{"n_layer": 9, "norm": "rmsnorm", "bias": "none", "tie_embeddings": false, "parallel_block": false, "init_std_down": 0.0035, "beta1": 0.95, "warmup_steps": 200, "schedule": "cos"}
Each number is 50 + 10 x the weight over its row's rms, rounded and kept within 0 to 99. Layers, rows and columns count from 0. The size before them is the row's rms in percent of the matrix's.

# layer 5 MLP gate, 896x384, rms 0.151, rows 188-236, columns 240-287
115:50 52 41 65 53 56 54 35 40 54 73 48 41 50 37 48 57 57 58 68 59 26 43 48 47 48 35 49 36 37 60 41 31 65 39 55 62 58 41 47 47 62 39 45 62 50 38 57
103:61 58 45 55 46 43 54 40 50 52 43 55 50 42 50 61 61 59 45 35 39 64 41 46 72 51 43 57 67 42 40 71 54 65 57 44 48 53 45 49 47 31 56 57 50 45 43 37
089:57 42 61 40 48 59 60 52 36 35 41 53 43 42 55 65 63 49 70 44 35 56 63 47 70 62 52 58 46 66 29 45 29 61 47 44 36 42 56 65 39 58 51 45 62 55 56 65
105:39 51 53 46 41 54 44 54 53 37 35 61 38 58 67 46 43 55 29 42 60 56 49 54 37 45 50 43 55 30 51 51 47 37 44 37 58 31 62 57 44 53 57 50 57 61 55 69
106:57 44 53 52 31 50 38 43 42 40 48 41 53 53 60 54 40 50 64 65 46 56 43 22 58 48 67 52 43 50 47 45 32 52 58 42 29 46 60 54 41 44 54 67 44 51 45 36
104:54 56 66 48 49 50 38 44 65 50 47 52 67 60 51 70 48 57 63 48 62 53 62 53 37 33 35 45 58 50 58 48 50 49 60 59 39 57 51 44 46 45 54 60 62 45 50 43
102:48 41 43 37 41 42 50 41 36 58 40 34 71 61 37 59 65 48 53 44 39 50 57 53 41 41 57 60 56 73 52 51 49 47 18 68 56 36 48 53 69 53 45 34 42 34 57 56
093:47 63 30 49 59 37 54 73 54 45 67 26 58 49 38 47 24 65 37 35 42 40 41 38 46 41 57 56 57 62 59 49 39 49 50 57 66 54 53 51 63 60 46 59 31 41 44 45
099:55 57 48 48 41 61 42 54 48 49 47 55 48 58 46 60 47 41 68 52 48 57 43 58 52 55 44 51 52 41 56 53 48 62 50 52 49 41 54 34 61 45 36 30 48 43 69 36
094:58 47 56 39 37 60 59 41 49 33 47 46 51 53 71 54 49 54 42 47 43 41 44 39 44 57 44 49 46 60 53 36 43 40 52 68 40 64 33 66 58 42 48 38 40 56 45 61
099:38 42 55 54 34 47 52 50 50 50 36 46 46 60 36 52 55 46 47 51 64 38 43 49 56 48 48 53 59 42 36 43 37 55 45 51 60 44 63 50 41 32 45 54 57 50 43 64
113:45 49 59 42 47 69 69 57 36 47 54 38 60 61 36 63 39 63 67 40 50 56 62 54 50 49 72 49 56 59 37 44 42 49 53 69 37 48 34 56 42 59 62 59 33 34 56 64
094:30 36 36 41 67 68 59 47 47 68 58 42 59 42 41 59 51 62 37 56 49 42 47 52 48 50 52 54 61 68 47 44 54 55 60 36 67 56 54 55 44 57 46 60 31 44 42 31
091:29 48 31 49 71 72 30 65 41 58 53 44 38 43 47 51 56 53 49 55 50 59 36 54 52 63 53 26 45 36 38 50 54 42 56 16 50 51 42 50 41 42 42 58 57 49 27 50
091:46 63 45 44 50 40 36 49 57 52 50 59 49 38 49 44 47 64 71 36 49 52 50 54 41 58 51 48 49 46 44 51 77 51 34 58 50 55 55 49 62 44 61 55 48 61 51 54
102:45 64 47 43 51 42 55 53 50 35 41 59 71 69 46 56 53 42 56 51 68 59 46 50 57 71 64 57 52 54 44 52 52 66 45 50 58 44 48 42 54 48 38 49 47 44 49 61
097:37 61 56 27 59 55 64 63 55 47 53 52 76 58 37 49 44 47 45 68 28 51 27 54 49 41 44 50 39 54 56 69 57 56 52 59 67 50 57 51 61 33 39 51 74 56 46 54
097:52 64 57 47 48 51 57 38 41 49 58 22 59 48 42 57 50 49 35 50 49 56 49 33 56 46 48 43 59 68 51 62 57 40 41 49 37 42 53 55 35 72 54 48 64 56 63 62
097:59 45 60 35 28 45 51 63 59 31 36 52 52 42 52 53 55 57 49 31 56 64 59 57 50 41 62 44 47 49 69 60 45 47 50 46 45 36 64 39 65 43 65 61 44 48 41 45
106:52 44 44 52 60 50 42 33 48 34 52 46 62 40 71 61 43 45 42 41 50 62 58 34 70 50 26 47 51 41 45 60 50 62 42 57 43 42 32 54 74 53 57 67 41 54 56 46
103:51 46 53 69 50 62 65 50 49 56 56 45 42 53 60 48 69 51 48 51 48 45 52 41 28 49 43 45 58 59 42 55 67 55 62 46 46 50 60 47 57 70 52 46 32 35 46 55
099:58 37 26 36 30 53 26 31 51 49 45 59 47 59 53 72 40 56 53 48 65 62 49 52 63 50 49 45 28 51 59 63 49 24 61 43 64 47 48 42 45 33 58 38 37 48 58 66
089:37 46 66 52 43 45 64 50 50 48 52 52 62 43 34 59 45 35 46 48 46 38 58 57 50 52 54 35 49 73 46 51 41 58 57 45 67 45 46 54 45 41 51 49 55 53 63 45
096:38 45 35 61 50 63 37 40 57 56 55 49 47 57 47 55 60 48 38 67 46 44 56 63 58 57 64 37 45 44 67 39 57 29 52 52 45 22 17 57 50 43 47 30 51 55 50 59
085:40 52 42 56 54 45 52 51 33 64 57 35 57 49 59 74 50 45 51 37 51 65 40 40 32 76 46 51 43 52 34 42 35 46 46 25 33 42 51 55 44 44 41 59 49 80 56 41
099:37 63 53 43 47 39 43 59 29 52 56 52 48 52 69 41 36 23 52 47 60 41 69 33 55 67 45 40 38 44 67 52 45 55 39 51 58 55 56 57 42 59 48 44 46 47 41 58
101:51 43 43 19 52 49 64 49 39 60 44 73 58 51 53 33 52 54 41 54 40 52 49 49 36 51 59 53 68 37 56 57 52 42 63 32 41 41 42 59 44 53 37 38 64 47 42 61
092:64 44 52 39 47 62 44 43 35 31 40 36 53 53 47 45 55 48 63 56 55 42 25 52 48 50 56 46 59 48 53 69 49 55 39 58 42 49 58 55 54 49 58 52 41 61 76 55
101:38 58 42 61 58 50 61 57 37 42 64 51 49 35 48 55 55 63 49 51 54 51 68 44 57 45 47 55 38 51 43 34 57 31 63 57 40 54 64 61 36 34 55 44 35 59 49 55
094:44 44 44 39 45 41 41 43 45 60 38 46 52 40 46 48 38 68 64 47 64 50 65 49 38 41 51 21 52 34 42 51 44 41 52 51 50 44 53 65 59 42 51 46 65 53 51 65
093:65 58 46 41 42 37 68 48 43 43 50 21 25 54 46 45 57 48 40 34 67 52 48 41 43 34 59 63 26 40 62 50 27 67 71 51 35 30 50 62 55 37 51 37 61 62 60 39
106:44 63 58 43 49 49 51 50 39 59 53 68 37 58 54 26 30 45 52 43 48 48 37 48 55 42 45 35 38 46 66 45 48 52 33 51 45 27 48 61 41 50 56 32 61 44 46 68
103:41 57 51 63 56 47 42 63 41 32 44 38 20 59 40 50 35 49 63 55 51 47 42 50 53 65 63 62 55 51 35 46 34 41 28 52 43 54 46 48 54 48 48 29 52 57 69 35
108:48 48 60 61 45 63 55 49 51 50 42 36 53 44 59 66 56 70 64 61 49 57 29 60 60 56 47 60 48 40 60 41 60 67 59 56 53 47 36 58 40 54 52 51 51 31 47 59
098:38 63 48 64 40 36 64 34 52 42 47 62 43 50 59 54 42 36 55 61 49 61 50 47 47 56 48 50 55 40 70 41 52 51 34 64 58 56 52 42 49 35 52 44 50 56 61 52
101:53 45 36 73 54 45 51 38 51 63 44 36 60 49 52 40 52 50 60 63 35 51 30 37 54 52 45 51 57 45 54 45 54 31 65 63 47 52 61 71 47 52 50 42 45 50 54 27
099:50 51 38 58 57 48 65 56 68 49 52 56 46 48 42 52 60 39 44 32 61 63 53 47 47 53 41 67 34 55 49 50 53 59 45 49 53 30 61 57 51 51 49 46 57 34 55 40
093:57 61 63 36 43 59 51 49 45 42 54 42 30 57 53 67 53 39 40 47 58 45 51 55 37 54 55 73 38 51 42 62 71 56 49 44 53 47 48 58 56 42 37 53 57 70 47 72
100:35 55 49 65 48 56 54 51 58 45 58 66 44 62 38 44 59 50 48 43 44 45 28 36 49 46 79 60 42 45 44 40 52 55 46 59 39 54 49 56 50 48 28 43 32 61 60 50
094:60 41 50 51 60 57 49 43 59 50 53 57 50 67 73 44 46 43 46 59 79 61 60 46 52 58 33 54 57 53 68 61 55 57 42 36 43 43 67 53 49 56 52 67 45 55 54 58
108:32 41 52 54 49 48 37 34 50 52 44 52 43 50 33 46 48 44 43 55 41 41 62 40 58 35 39 66 41 46 72 43 52 53 67 50 52 52 34 47 37 42 53 58 36 56 61 43
097:34 45 48 48 56 61 59 30 52 53 50 41 34 40 62 33 43 54 54 75 47 58 57 70 46 30 68 49 40 61 56 56 53 70 41 56 67 59 43 53 51 50 43 38 57 55 58 68
099:55 61 43 49 51 48 40 54 44 49 48 40 45 45 51 61 63 52 45 55 45 54 50 50 47 41 51 55 64 38 39 73 43 32 71 56 50 28 30 54 65 63 40 43 53 51 55 53
102:57 58 40 55 58 52 38 39 65 29 37 45 66 34 62 48 56 63 47 49 64 48 60 28 55 39 33 57 43 62 65 59 42 59 62 61 68 68 45 51 55 42 55 50 56 52 29 48
086:41 33 53 54 58 58 57 49 62 52 44 41 14 70 58 44 44 30 40 51 52 42 49 38 62 49 26 62 65 62 75 52 64 44 56 55 59 45 32 62 65 45 62 55 41 43 66 36
101:53 46 48 49 33 42 45 39 68 51 47 45 61 44 70 64 63 47 44 41 32 59 32 40 69 50 42 50 39 46 54 47 46 53 56 63 54 55 58 53 41 42 48 57 44 55 53 45
101:46 55 38 53 55 64 67 44 56 25 51 51 46 66 53 62 67 42 37 31 59 54 49 50 42 37 66 43 54 53 50 44 25 63 48 44 51 47 57 48 46 53 41 52 40 58 52 47
100:39 42 46 61 42 55 15 50 50 51 56 46 47 43 35 45 58 50 46 45 57 56 58 47 49 47 60 47 45 37 40 51 43 56 60 56 84 53 48 39 51 51 42 68 49 58 25 45
096:54 78 44 57 49 63 54 56 58 51 46 71 50 44 59 49 46 54 56 46 38 56 55 50 71 46 30 58 45 45 45 50 51 69 63 34 59 61 60 56 57 54 56 56 52 50 39 42
# layer 5 MLP up, 896x384, rms 0.162, rows 188-235, columns 240-287
112:59 52 52 45 56 64 55 68 60 34 42 45 35 43 60 43 34 43 43 46 46 36 40 60 49 48 48 44 45 32 29 49 41 36 50 31 39 58 59 47 54 72 48 54 68 63 53 59
101:25 46 67 58 56 52 57 45 62 55 61 57 54 46 57 33 64 49 59 65 43 40 63 65 48 57 48 46 38 50 42 53 56 46 33 56 54 48 51 80 44 35 42 69 45 61 57 50
100:52 52 56 48 68 55 50 40 59 68 45 54 39 56 47 41 33 43 55 51 52 42 47 42 38 58 40 53 32 42 66 52 39 47 49 62 48 72 43 46 46 37 50 65 60 58 71 52
101:47 73 49 65 62 52 62 47 68 58 57 53 54 41 65 37 49 40 51 50 45 31 49 64 46 68 56 52 61 59 40 39 48 47 73 76 41 42 62 49 59 50 63 33 53 44 50 36
107:50 40 40 51 64 52 61 35 58 50 37 44 33 67 38 36 35 48 52 38 40 32 45 53 53 58 37 29 39 54 40 61 61 57 58 52 48 50 54 41 56 42 48 67 57 48 42 49
097:41 58 43 49 44 55 49 59 52 56 50 46 58 60 50 47 46 41 44 49 44 51 50 45 28 45 40 60 49 58 53 49 41 54 60 47 53 51 59 49 50 68 55 49 63 47 53 64
106:50 32 40 50 61 46 38 64 52 57 48 49 34 67 42 55 40 55 46 54 70 53 78 55 46 71 68 41 67 39 69 59 45 61 54 42 60 49 59 42 53 67 57 37 66 46 51 55
087:37 53 39 56 53 49 43 48 62 56 50 59 43 43 58 44 13 38 41 40 58 47 49 39 49 41 50 37 50 58 50 63 27 44 35 37 43 41 65 55 49 32 65 40 65 60 50 54
095:50 47 67 53 35 45 40 70 33 43 52 39 66 41 49 40 66 45 29 56 57 60 54 49 34 55 48 39 60 84 62 51 63 45 38 62 57 50 59 41 27 48 60 54 45 56 55 48
098:40 49 41 57 60 51 45 52 70 70 51 41 50 44 54 57 52 40 51 38 51 41 38 69 50 40 49 42 46 52 53 60 53 48 67 59 65 69 31 42 46 64 61 37 38 58 45 54
094:48 38 45 59 63 45 55 53 57 56 62 44 65 62 46 31 44 65 43 63 53 55 43 50 46 55 57 54 38 49 44 36 54 53 50 43 31 68 42 62 57 45 54 53 40 26 37 70
117:38 31 41 60 56 65 44 54 48 57 47 61 48 46 50 53 41 41 62 66 49 46 55 40 45 64 58 46 66 51 43 67 55 61 20 56 55 51 54 50 39 33 42 65 54 49 66 43
100:61 60 55 31 51 54 43 53 51 33 59 42 53 40 41 36 46 65 37 41 54 49 52 47 63 42 48 39 36 44 41 48 57 58 65 37 50 50 72 41 50 35 46 65 53 45 50 64
094:75 56 31 50 57 32 64 46 52 53 39 52 56 50 42 52 53 45 57 49 46 51 67 34 61 66 49 65 49 68 50 54 41 50 34 61 46 41 62 68 49 47 64 44 51 53 54 50
092:55 58 52 71 61 61 39 43 57 70 59 54 42 55 52 53 54 56 57 53 55 54 56 49 57 51 55 52 43 52 39 65 60 48 61 42 63 46 50 41 70 40 38 67 55 55 45 36
101:37 84 53 50 61 81 60 66 52 51 51 56 42 47 45 64 59 45 49 46 60 23 43 72 65 53 68 33 63 56 38 36 55 65 35 46 58 45 40 59 30 68 64 58 62 46 44 59
100:49 59 62 67 55 44 43 63 42 51 41 59 49 28 38 25 51 58 51 42 59 58 64 51 54 45 54 44 65 42 53 36 55 38 47 52 42 60 50 67 54 58 61 61 36 49 39 52
094:42 39 48 54 50 43 49 58 61 48 51 63 55 55 46 46 35 53 56 44 57 47 40 64 49 63 41 41 57 57 47 63 46 56 60 54 34 42 51 49 57 59 59 45 49 43 41 28
094:46 54 61 50 51 49 45 56 55 51 42 44 59 45 56 58 42 76 56 57 37 48 50 48 63 67 42 46 62 37 34 46 38 59 31 47 63 65 54 30 27 51 43 58 64 55 59 47
102:31 49 39 47 39 39 52 59 49 60 48 36 48 55 53 48 32 45 40 45 55 54 62 51 49 51 63 42 39 56 53 49 44 35 70 53 33 46 50 49 48 60 35 35 50 43 52 34
101:59 39 61 52 44 39 33 52 52 46 35 68 32 42 58 41 38 63 47 45 51 41 56 45 58 66 51 44 56 60 49 69 53 56 49 56 37 58 44 47 53 28 51 55 50 50 56 57
105:48 47 70 59 54 54 62 58 57 51 69 56 48 46 50 55 57 38 25 53 52 39 52 45 56 55 43 46 59 44 40 46 41 50 40 57 35 74 49 50 54 51 44 54 31 50 43 54
091:46 54 44 44 59 45 41 47 47 64 50 49 51 69 38 51 62 55 60 49 54 48 61 43 22 32 53 50 43 49 74 50 44 56 71 42 37 49 46 52 42 44 43 36 58 57 47 37
096:54 37 42 40 35 59 51 39 34 50 49 50 43 49 41 44 47 36 56 44 45 53 32 48 35 52 43 50 47 48 28 54 62 45 53 52 49 47 43 58 64 38 46 65 58 35 42 36
088:49 73 58 41 39 54 51 32 61 62 59 45 44 48 60 52 52 59 42 56 38 71 49 61 39 59 30 52 57 46 73 60 23 53 41 51 49 72 59 60 47 33 19 58 44 43 58 30
106:51 47 39 64 42 51 50 42 36 53 51 37 40 58 52 84 48 50 58 57 37 55 40 57 56 57 51 42 38 46 64 39 55 57 47 55 52 45 74 53 44 38 43 46 52 57 54 46
099:36 35 54 63 55 58 61 47 60 52 54 54 40 51 40 57 46 51 55 53 39 49 41 33 43 59 43 38 52 50 51 69 58 65 43 40 47 47 34 55 62 59 64 38 38 51 55 68
092:33 73 59 43 49 44 57 36 53 67 60 50 59 42 53 67 49 63 46 43 62 70 52 50 57 59 46 42 62 51 50 41 49 57 52 39 66 51 57 50 57 55 39 44 71 37 43 42
101:67 53 66 51 57 46 52 34 45 63 53 47 25 67 37 41 45 49 44 55 54 47 63 46 42 62 69 39 46 54 38 31 45 40 49 68 36 32 59 49 60 37 50 35 44 49 52 43
096:62 64 40 59 42 25 75 45 55 49 66 62 60 66 61 54 69 60 50 38 45 47 50 40 51 54 38 71 58 58 62 53 50 58 73 47 63 61 65 39 37 50 60 47 45 51 42 23
089:45 57 39 40 70 49 57 58 35 42 30 54 45 58 51 51 43 60 74 60 37 66 63 57 57 40 38 58 59 36 28 65 46 35 42 32 66 66 42 40 26 42 63 43 57 55 50 47
100:38 37 36 62 53 44 49 56 29 40 51 37 43 34 62 40 71 63 37 46 41 58 66 55 60 33 47 78 46 47 33 50 50 26 56 31 61 59 42 36 54 24 62 60 58 34 45 59
104:68 69 57 57 53 46 73 45 49 33 64 66 55 59 61 41 62 45 45 41 52 52 75 64 18 40 53 26 40 45 73 48 38 71 61 58 54 36 63 53 50 68 51 51 44 51 50 29
104:52 30 53 72 24 57 75 47 53 40 52 58 58 45 50 56 41 43 40 40 39 51 42 47 49 53 36 37 48 30 69 61 51 56 36 35 46 29 33 52 33 29 53 54 48 36 59 71
097:54 37 45 45 42 48 44 44 40 52 41 57 38 57 55 58 55 45 49 48 39 49 60 46 50 50 47 49 46 56 46 48 62 67 55 50 47 43 36 42 38 41 46 68 56 51 74 53
101:34 64 47 37 50 64 53 67 53 45 58 67 40 61 50 51 48 60 36 36 59 65 54 64 42 59 36 74 42 46 61 44 54 40 60 44 40 62 57 77 54 58 58 42 56 45 41 53
094:46 57 39 48 25 36 31 51 42 55 54 61 66 49 61 58 49 41 36 54 65 46 79 45 69 56 58 44 38 54 61 38 67 40 57 31 61 61 57 47 46 50 45 42 50 56 47 37
093:56 32 46 61 54 53 41 71 41 38 54 58 46 62 55 50 57 44 49 40 41 34 46 41 66 55 49 40 56 41 36 53 58 50 61 36 48 40 62 51 63 50 41 54 47 41 63 58
100:45 37 62 52 49 56 55 62 39 49 62 42 30 58 48 60 65 41 60 40 42 61 43 61 63 33 50 43 64 46 47 50 62 63 36 61 61 47 57 48 33 46 47 47 25 60 59 52
101:48 54 48 45 50 38 56 51 27 52 56 62 44 46 60 53 49 49 39 52 56 43 61 59 30 62 50 41 57 58 64 37 55 52 41 72 21 49 56 60 48 59 41 22 55 54 52 70
100:41 41 64 68 61 42 63 39 35 43 44 52 41 44 55 64 40 56 52 40 30 52 60 55 59 46 54 61 45 59 52 38 58 42 53 66 54 56 66 59 58 61 36 44 41 47 43 44
098:33 76 48 55 54 71 53 51 57 46 44 52 43 47 67 63 48 53 60 30 51 45 48 43 35 43 58 46 45 59 36 52 52 39 53 59 82 40 51 45 62 52 49 52 54 39 55 66
095:57 44 31 62 46 48 45 62 52 46 49 57 43 35 46 53 48 51 50 53 49 50 50 67 40 54 57 52 45 46 49 61 52 50 76 46 70 34 26 39 71 60 44 55 65 46 51 55
102:51 58 57 35 42 64 56 57 52 63 51 37 54 53 44 42 53 48 47 31 51 54 61 40 44 74 56 52 63 59 29 52 41 56 49 37 44 63 45 71 36 43 66 47 56 64 62 60
094:46 59 51 63 38 51 40 64 28 53 45 46 36 54 45 58 51 67 49 45 42 52 38 61 55 34 83 53 43 69 49 47 56 55 58 35 65 40 54 53 69 49 65 61 65 55 41 53
099:57 47 50 49 33 46 42 58 47 43 53 55 63 54 54 50 59 46 58 43 48 56 51 64 61 33 46 59 47 62 22 59 58 58 46 36 53 45 32 61 39 66 45 56 34 54 39 52
101:37 53 66 39 55 40 43 65 32 44 79 60 56 55 60 55 36 47 57 50 26 46 58 55 46 42 65 63 35 53 51 38 41 53 47 68 47 54 50 48 45 28 51 37 50 68 70 29
106:50 43 36 59 53 58 61 30 61 35 38 55 48 61 46 55 64 52 73 51 34 64 40 68 41 39 46 55 50 45 48 60 36 52 58 40 60 38 64 55 59 61 43 53 71 37 57 50
# layer 5 MLP down (transposed), 896x384, rms 0.155, rows 188-235, columns 240-287
106:35 57 59 55 40 41 60 50 42 57 44 54 41 51 45 42 47 48 55 48 66 61 35 66 50 54 35 44 46 53 50 47 50 66 53 53 48 56 40 58 23 51 49 43 43 57 58 47
105:51 55 54 43 60 42 48 37 61 46 55 42 50 53 47 72 56 48 48 57 58 49 71 64 30 73 53 70 65 44 45 46 45 45 57 58 46 43 57 55 41 43 57 52 63 60 51 37
090:43 42 66 48 43 50 44 56 52 41 58 43 47 53 34 42 56 62 43 61 55 63 44 46 39 37 52 53 46 55 46 46 65 50 53 44 53 38 58 59 61 66 52 47 37 45 41 64
108:53 54 58 55 65 53 54 48 54 76 52 48 54 41 41 54 49 48 53 46 40 39 65 60 39 59 68 54 56 67 48 46 62 54 40 65 56 42 57 56 38 49 38 37 63 61 50 32
105:48 55 53 45 44 48 59 52 55 50 66 63 51 46 46 32 52 44 46 55 34 58 24 56 46 48 53 61 35 60 66 67 40 62 43 43 65 30 48 59 54 54 55 59 61 32 61 60
101:51 47 78 63 38 52 48 71 34 45 50 72 54 36 47 48 49 62 34 49 59 46 48 52 63 42 47 54 46 69 37 55 30 40 61 43 67 40 40 53 58 47 38 41 50 57 53 32
102:49 49 54 46 64 30 47 35 56 56 42 50 56 46 39 53 41 41 69 51 43 42 52 52 59 54 44 62 44 40 52 57 59 47 44 26 60 48 45 31 41 52 58 53 62 47 54 59
093:53 39 75 42 52 62 57 36 47 57 46 64 45 51 55 52 53 44 50 56 65 61 49 54 35 52 44 32 43 40 51 50 60 26 40 40 44 62 56 62 38 44 32 35 46 63 61 54
090:63 46 49 60 29 37 38 34 58 59 38 67 47 38 41 56 43 68 46 52 52 44 52 35 53 43 42 45 43 54 42 53 58 42 58 51 49 47 45 29 61 49 62 52 45 51 56 46
101:63 51 51 36 53 57 47 46 40 46 55 47 53 55 57 43 43 58 41 58 47 53 47 47 38 49 52 54 60 47 65 42 52 42 51 47 50 37 51 62 40 40 56 50 56 39 55 50
094:39 51 54 55 32 35 60 44 58 53 38 41 64 48 42 62 51 25 59 58 46 53 38 26 41 51 58 49 43 53 52 54 59 55 55 58 54 38 44 36 54 43 66 57 46 51 39 68
107:50 63 52 64 54 46 46 41 49 44 44 44 42 40 55 51 47 52 51 73 44 69 25 36 51 62 51 41 45 14 48 61 53 39 45 59 53 36 55 17 51 58 59 29 55 45 64 52
102:46 44 60 58 53 70 61 52 44 44 46 61 50 37 64 60 47 44 64 60 49 39 41 54 58 30 70 32 58 43 39 43 56 39 40 53 43 45 55 44 32 61 40 40 58 57 53 43
092:43 39 65 52 38 38 42 36 54 42 57 60 60 56 47 48 59 46 50 48 50 55 29 49 44 65 68 45 45 41 66 44 44 47 51 65 58 17 75 48 59 29 42 46 57 49 48 37
093:42 56 44 59 49 34 42 61 49 55 65 42 54 35 40 60 60 42 46 56 43 59 44 57 56 51 41 47 58 46 52 46 48 52 43 60 51 40 52 34 54 46 53 45 43 43 44 46
104:40 59 65 37 67 51 68 49 39 47 39 56 52 58 63 58 58 54 55 38 48 37 35 46 38 60 56 39 50 66 54 32 33 52 67 69 36 51 54 51 40 38 51 40 45 40 68 48
097:50 53 52 61 49 65 47 69 60 50 58 58 45 54 53 47 40 49 48 55 63 52 47 51 51 61 77 39 55 31 46 50 46 48 40 53 54 49 30 51 56 43 31 45 57 46 45 52
102:46 48 52 38 47 43 46 61 55 42 54 59 60 53 56 51 53 37 69 36 45 47 51 50 50 43 39 40 52 38 42 34 51 49 45 46 39 51 49 54 29 49 57 61 60 66 60 48
091:47 44 65 54 47 50 41 58 33 70 43 58 52 40 49 58 58 50 49 55 50 48 58 54 53 49 63 64 56 65 50 35 45 49 42 45 46 42 35 52 49 48 42 41 40 35 43 38
102:39 59 61 63 53 49 47 40 64 37 61 55 44 54 44 47 52 41 35 60 62 63 34 51 59 56 57 62 45 51 49 48 43 49 69 58 55 67 60 35 46 60 41 58 55 47 71 41
100:29 47 43 46 32 43 33 53 63 53 57 53 52 69 36 41 48 52 43 51 36 39 30 42 63 57 54 38 55 67 44 59 72 51 50 42 46 57 47 44 63 54 55 68 42 51 53 44
100:57 31 67 64 44 63 57 32 32 50 32 48 60 56 47 46 62 52 50 36 44 47 47 46 53 33 29 62 44 59 55 42 40 77 24 39 50 60 52 57 36 56 54 56 55 44 33 31
100:58 47 38 60 63 52 47 29 41 45 48 45 50 51 51 55 44 66 57 51 58 54 47 63 37 50 53 52 57 58 40 35 56 66 57 63 43 42 69 57 39 43 51 42 57 55 52 77
103:47 51 55 80 54 64 38 58 32 56 20 53 40 38 57 57 55 49 43 63 29 47 38 56 38 31 44 42 34 35 49 46 41 46 64 46 57 59 36 52 68 46 43 47 51 27 62 49
088:58 58 55 47 54 73 49 41 48 20 42 53 44 50 78 51 41 43 55 58 59 74 59 47 43 53 54 41 39 61 57 55 41 32 47 55 31 46 60 42 43 41 40 49 49 72 74 42
100:48 49 37 59 53 60 62 59 45 47 38 51 53 65 43 52 52 61 34 52 52 43 53 60 58 66 42 58 48 32 48 47 59 44 60 51 48 45 50 60 37 48 39 41 77 55 48 58
099:57 64 31 52 43 59 60 47 54 52 43 58 28 51 55 52 46 52 65 59 49 54 55 39 59 42 46 64 71 68 39 64 56 59 54 45 45 42 31 51 77 58 35 65 48 55 53 66
096:57 51 59 59 52 46 59 61 59 45 48 51 58 49 34 44 42 43 63 58 57 51 39 53 41 40 43 73 32 51 55 69 63 62 53 51 56 37 54 58 35 62 51 57 42 43 53 39
100:45 57 40 66 66 55 40 41 70 42 43 61 44 44 59 67 48 40 56 48 39 54 53 47 52 46 22 67 40 56 61 66 60 39 49 49 70 51 46 42 32 55 50 62 46 54 66 63
094:39 51 55 56 74 48 51 49 42 34 63 63 52 57 46 51 51 59 53 38 49 45 39 70 65 46 57 60 56 36 39 50 58 50 49 59 45 52 37 51 58 40 46 36 28 55 78 41
093:66 29 47 39 66 55 48 62 37 50 58 41 45 66 45 41 41 72 43 51 39 39 52 56 52 62 48 55 53 55 24 48 53 32 66 53 49 54 47 34 64 56 48 33 54 54 39 26
103:65 51 39 60 57 49 53 63 37 40 37 54 43 54 56 60 41 52 43 43 41 62 47 48 71 54 52 63 44 36 44 50 62 35 51 51 49 71 62 53 61 54 48 51 49 43 46 50
112:41 51 51 48 51 33 30 50 57 47 61 61 47 46 48 64 55 49 50 54 58 33 62 42 41 50 55 45 47 54 55 64 43 65 51 53 38 29 59 51 44 57 49 27 42 52 63 53
107:39 50 44 43 29 53 38 39 57 36 40 65 43 28 44 53 48 52 52 68 55 55 38 44 74 45 32 53 50 35 62 48 46 62 32 44 59 48 39 49 63 53 36 70 43 39 48 52
098:41 54 44 54 53 57 44 41 66 54 42 53 52 57 58 44 47 52 46 54 62 64 45 51 53 59 46 48 56 56 74 55 48 67 52 52 54 62 57 41 43 42 45 56 63 59 49 40
103:39 62 63 45 43 50 32 50 39 68 52 50 51 38 63 47 47 53 49 75 46 45 45 57 43 53 45 60 58 44 75 58 41 45 60 64 42 57 56 64 46 56 39 44 46 39 44 38
099:38 56 62 34 68 68 51 40 56 63 60 45 56 61 37 46 59 66 50 65 36 25 52 43 27 44 39 53 52 31 43 55 42 60 46 55 43 53 48 72 57 53 55 51 55 55 48 48
088:45 38 39 70 44 50 45 50 52 48 54 49 44 54 47 46 39 43 60 54 46 28 49 61 48 49 47 67 57 44 60 41 61 59 48 43 54 56 65 42 56 51 51 49 40 33 42 44
095:60 48 49 61 55 51 44 28 46 53 45 54 55 52 26 66 45 58 57 49 39 56 67 49 36 53 62 54 55 51 56 36 47 49 54 43 43 48 59 55 63 43 36 51 29 54 61 41
101:47 41 52 45 67 35 55 60 41 48 53 62 47 48 62 58 51 47 50 53 59 55 53 59 42 36 48 55 66 46 63 55 37 45 45 46 46 54 42 57 54 63 47 60 48 73 40 53
100:42 42 33 54 53 57 39 40 49 68 42 38 59 45 54 61 37 66 40 56 45 54 64 39 48 47 50 49 57 40 56 48 53 45 42 51 59 51 25 39 59 46 27 52 37 46 52 62
102:65 40 52 43 52 40 51 57 54 51 49 46 44 46 34 56 56 46 51 47 35 37 54 36 44 60 42 71 73 40 65 51 56 34 35 47 26 41 58 52 41 43 53 29 57 54 61 50
100:36 58 60 46 42 64 42 51 55 67 44 50 45 46 51 41 42 40 71 51 43 45 63 44 41 77 47 45 33 51 69 33 52 40 32 59 39 67 73 62 42 46 75 40 44 37 57 50
094:47 44 48 49 31 44 31 53 58 45 37 33 62 56 49 62 50 76 50 41 62 50 56 47 61 50 44 65 51 49 62 54 45 68 49 49 52 64 53 52 59 46 62 55 46 59 40 64
093:48 54 47 55 50 37 30 47 57 38 49 49 66 56 50 26 68 49 49 58 58 50 48 57 59 54 32 61 57 56 35 41 66 63 48 51 61 56 48 53 80 47 40 52 53 47 52 63
104:47 38 48 41 48 37 61 53 50 46 45 41 42 50 45 51 56 62 52 63 54 53 33 48 63 55 56 47 40 43 46 63 57 44 44 57 62 41 49 60 52 62 54 27 49 31 52 57
100:57 49 51 53 53 54 54 53 39 60 47 43 41 48 47 47 41 76 45 55 43 48 47 26 47 71 57 46 57 38 43 49 69 35 47 53 42 58 44 60 55 51 55 53 62 51 42 53
106:62 65 36 55 49 47 44 60 55 48 71 53 62 52 51 62 52 35 56 62 47 49 32 60 59 42 60 34 44 43 53 41 41 56 53 51 44 47 48 42 41 48 48 60 60 50 60 46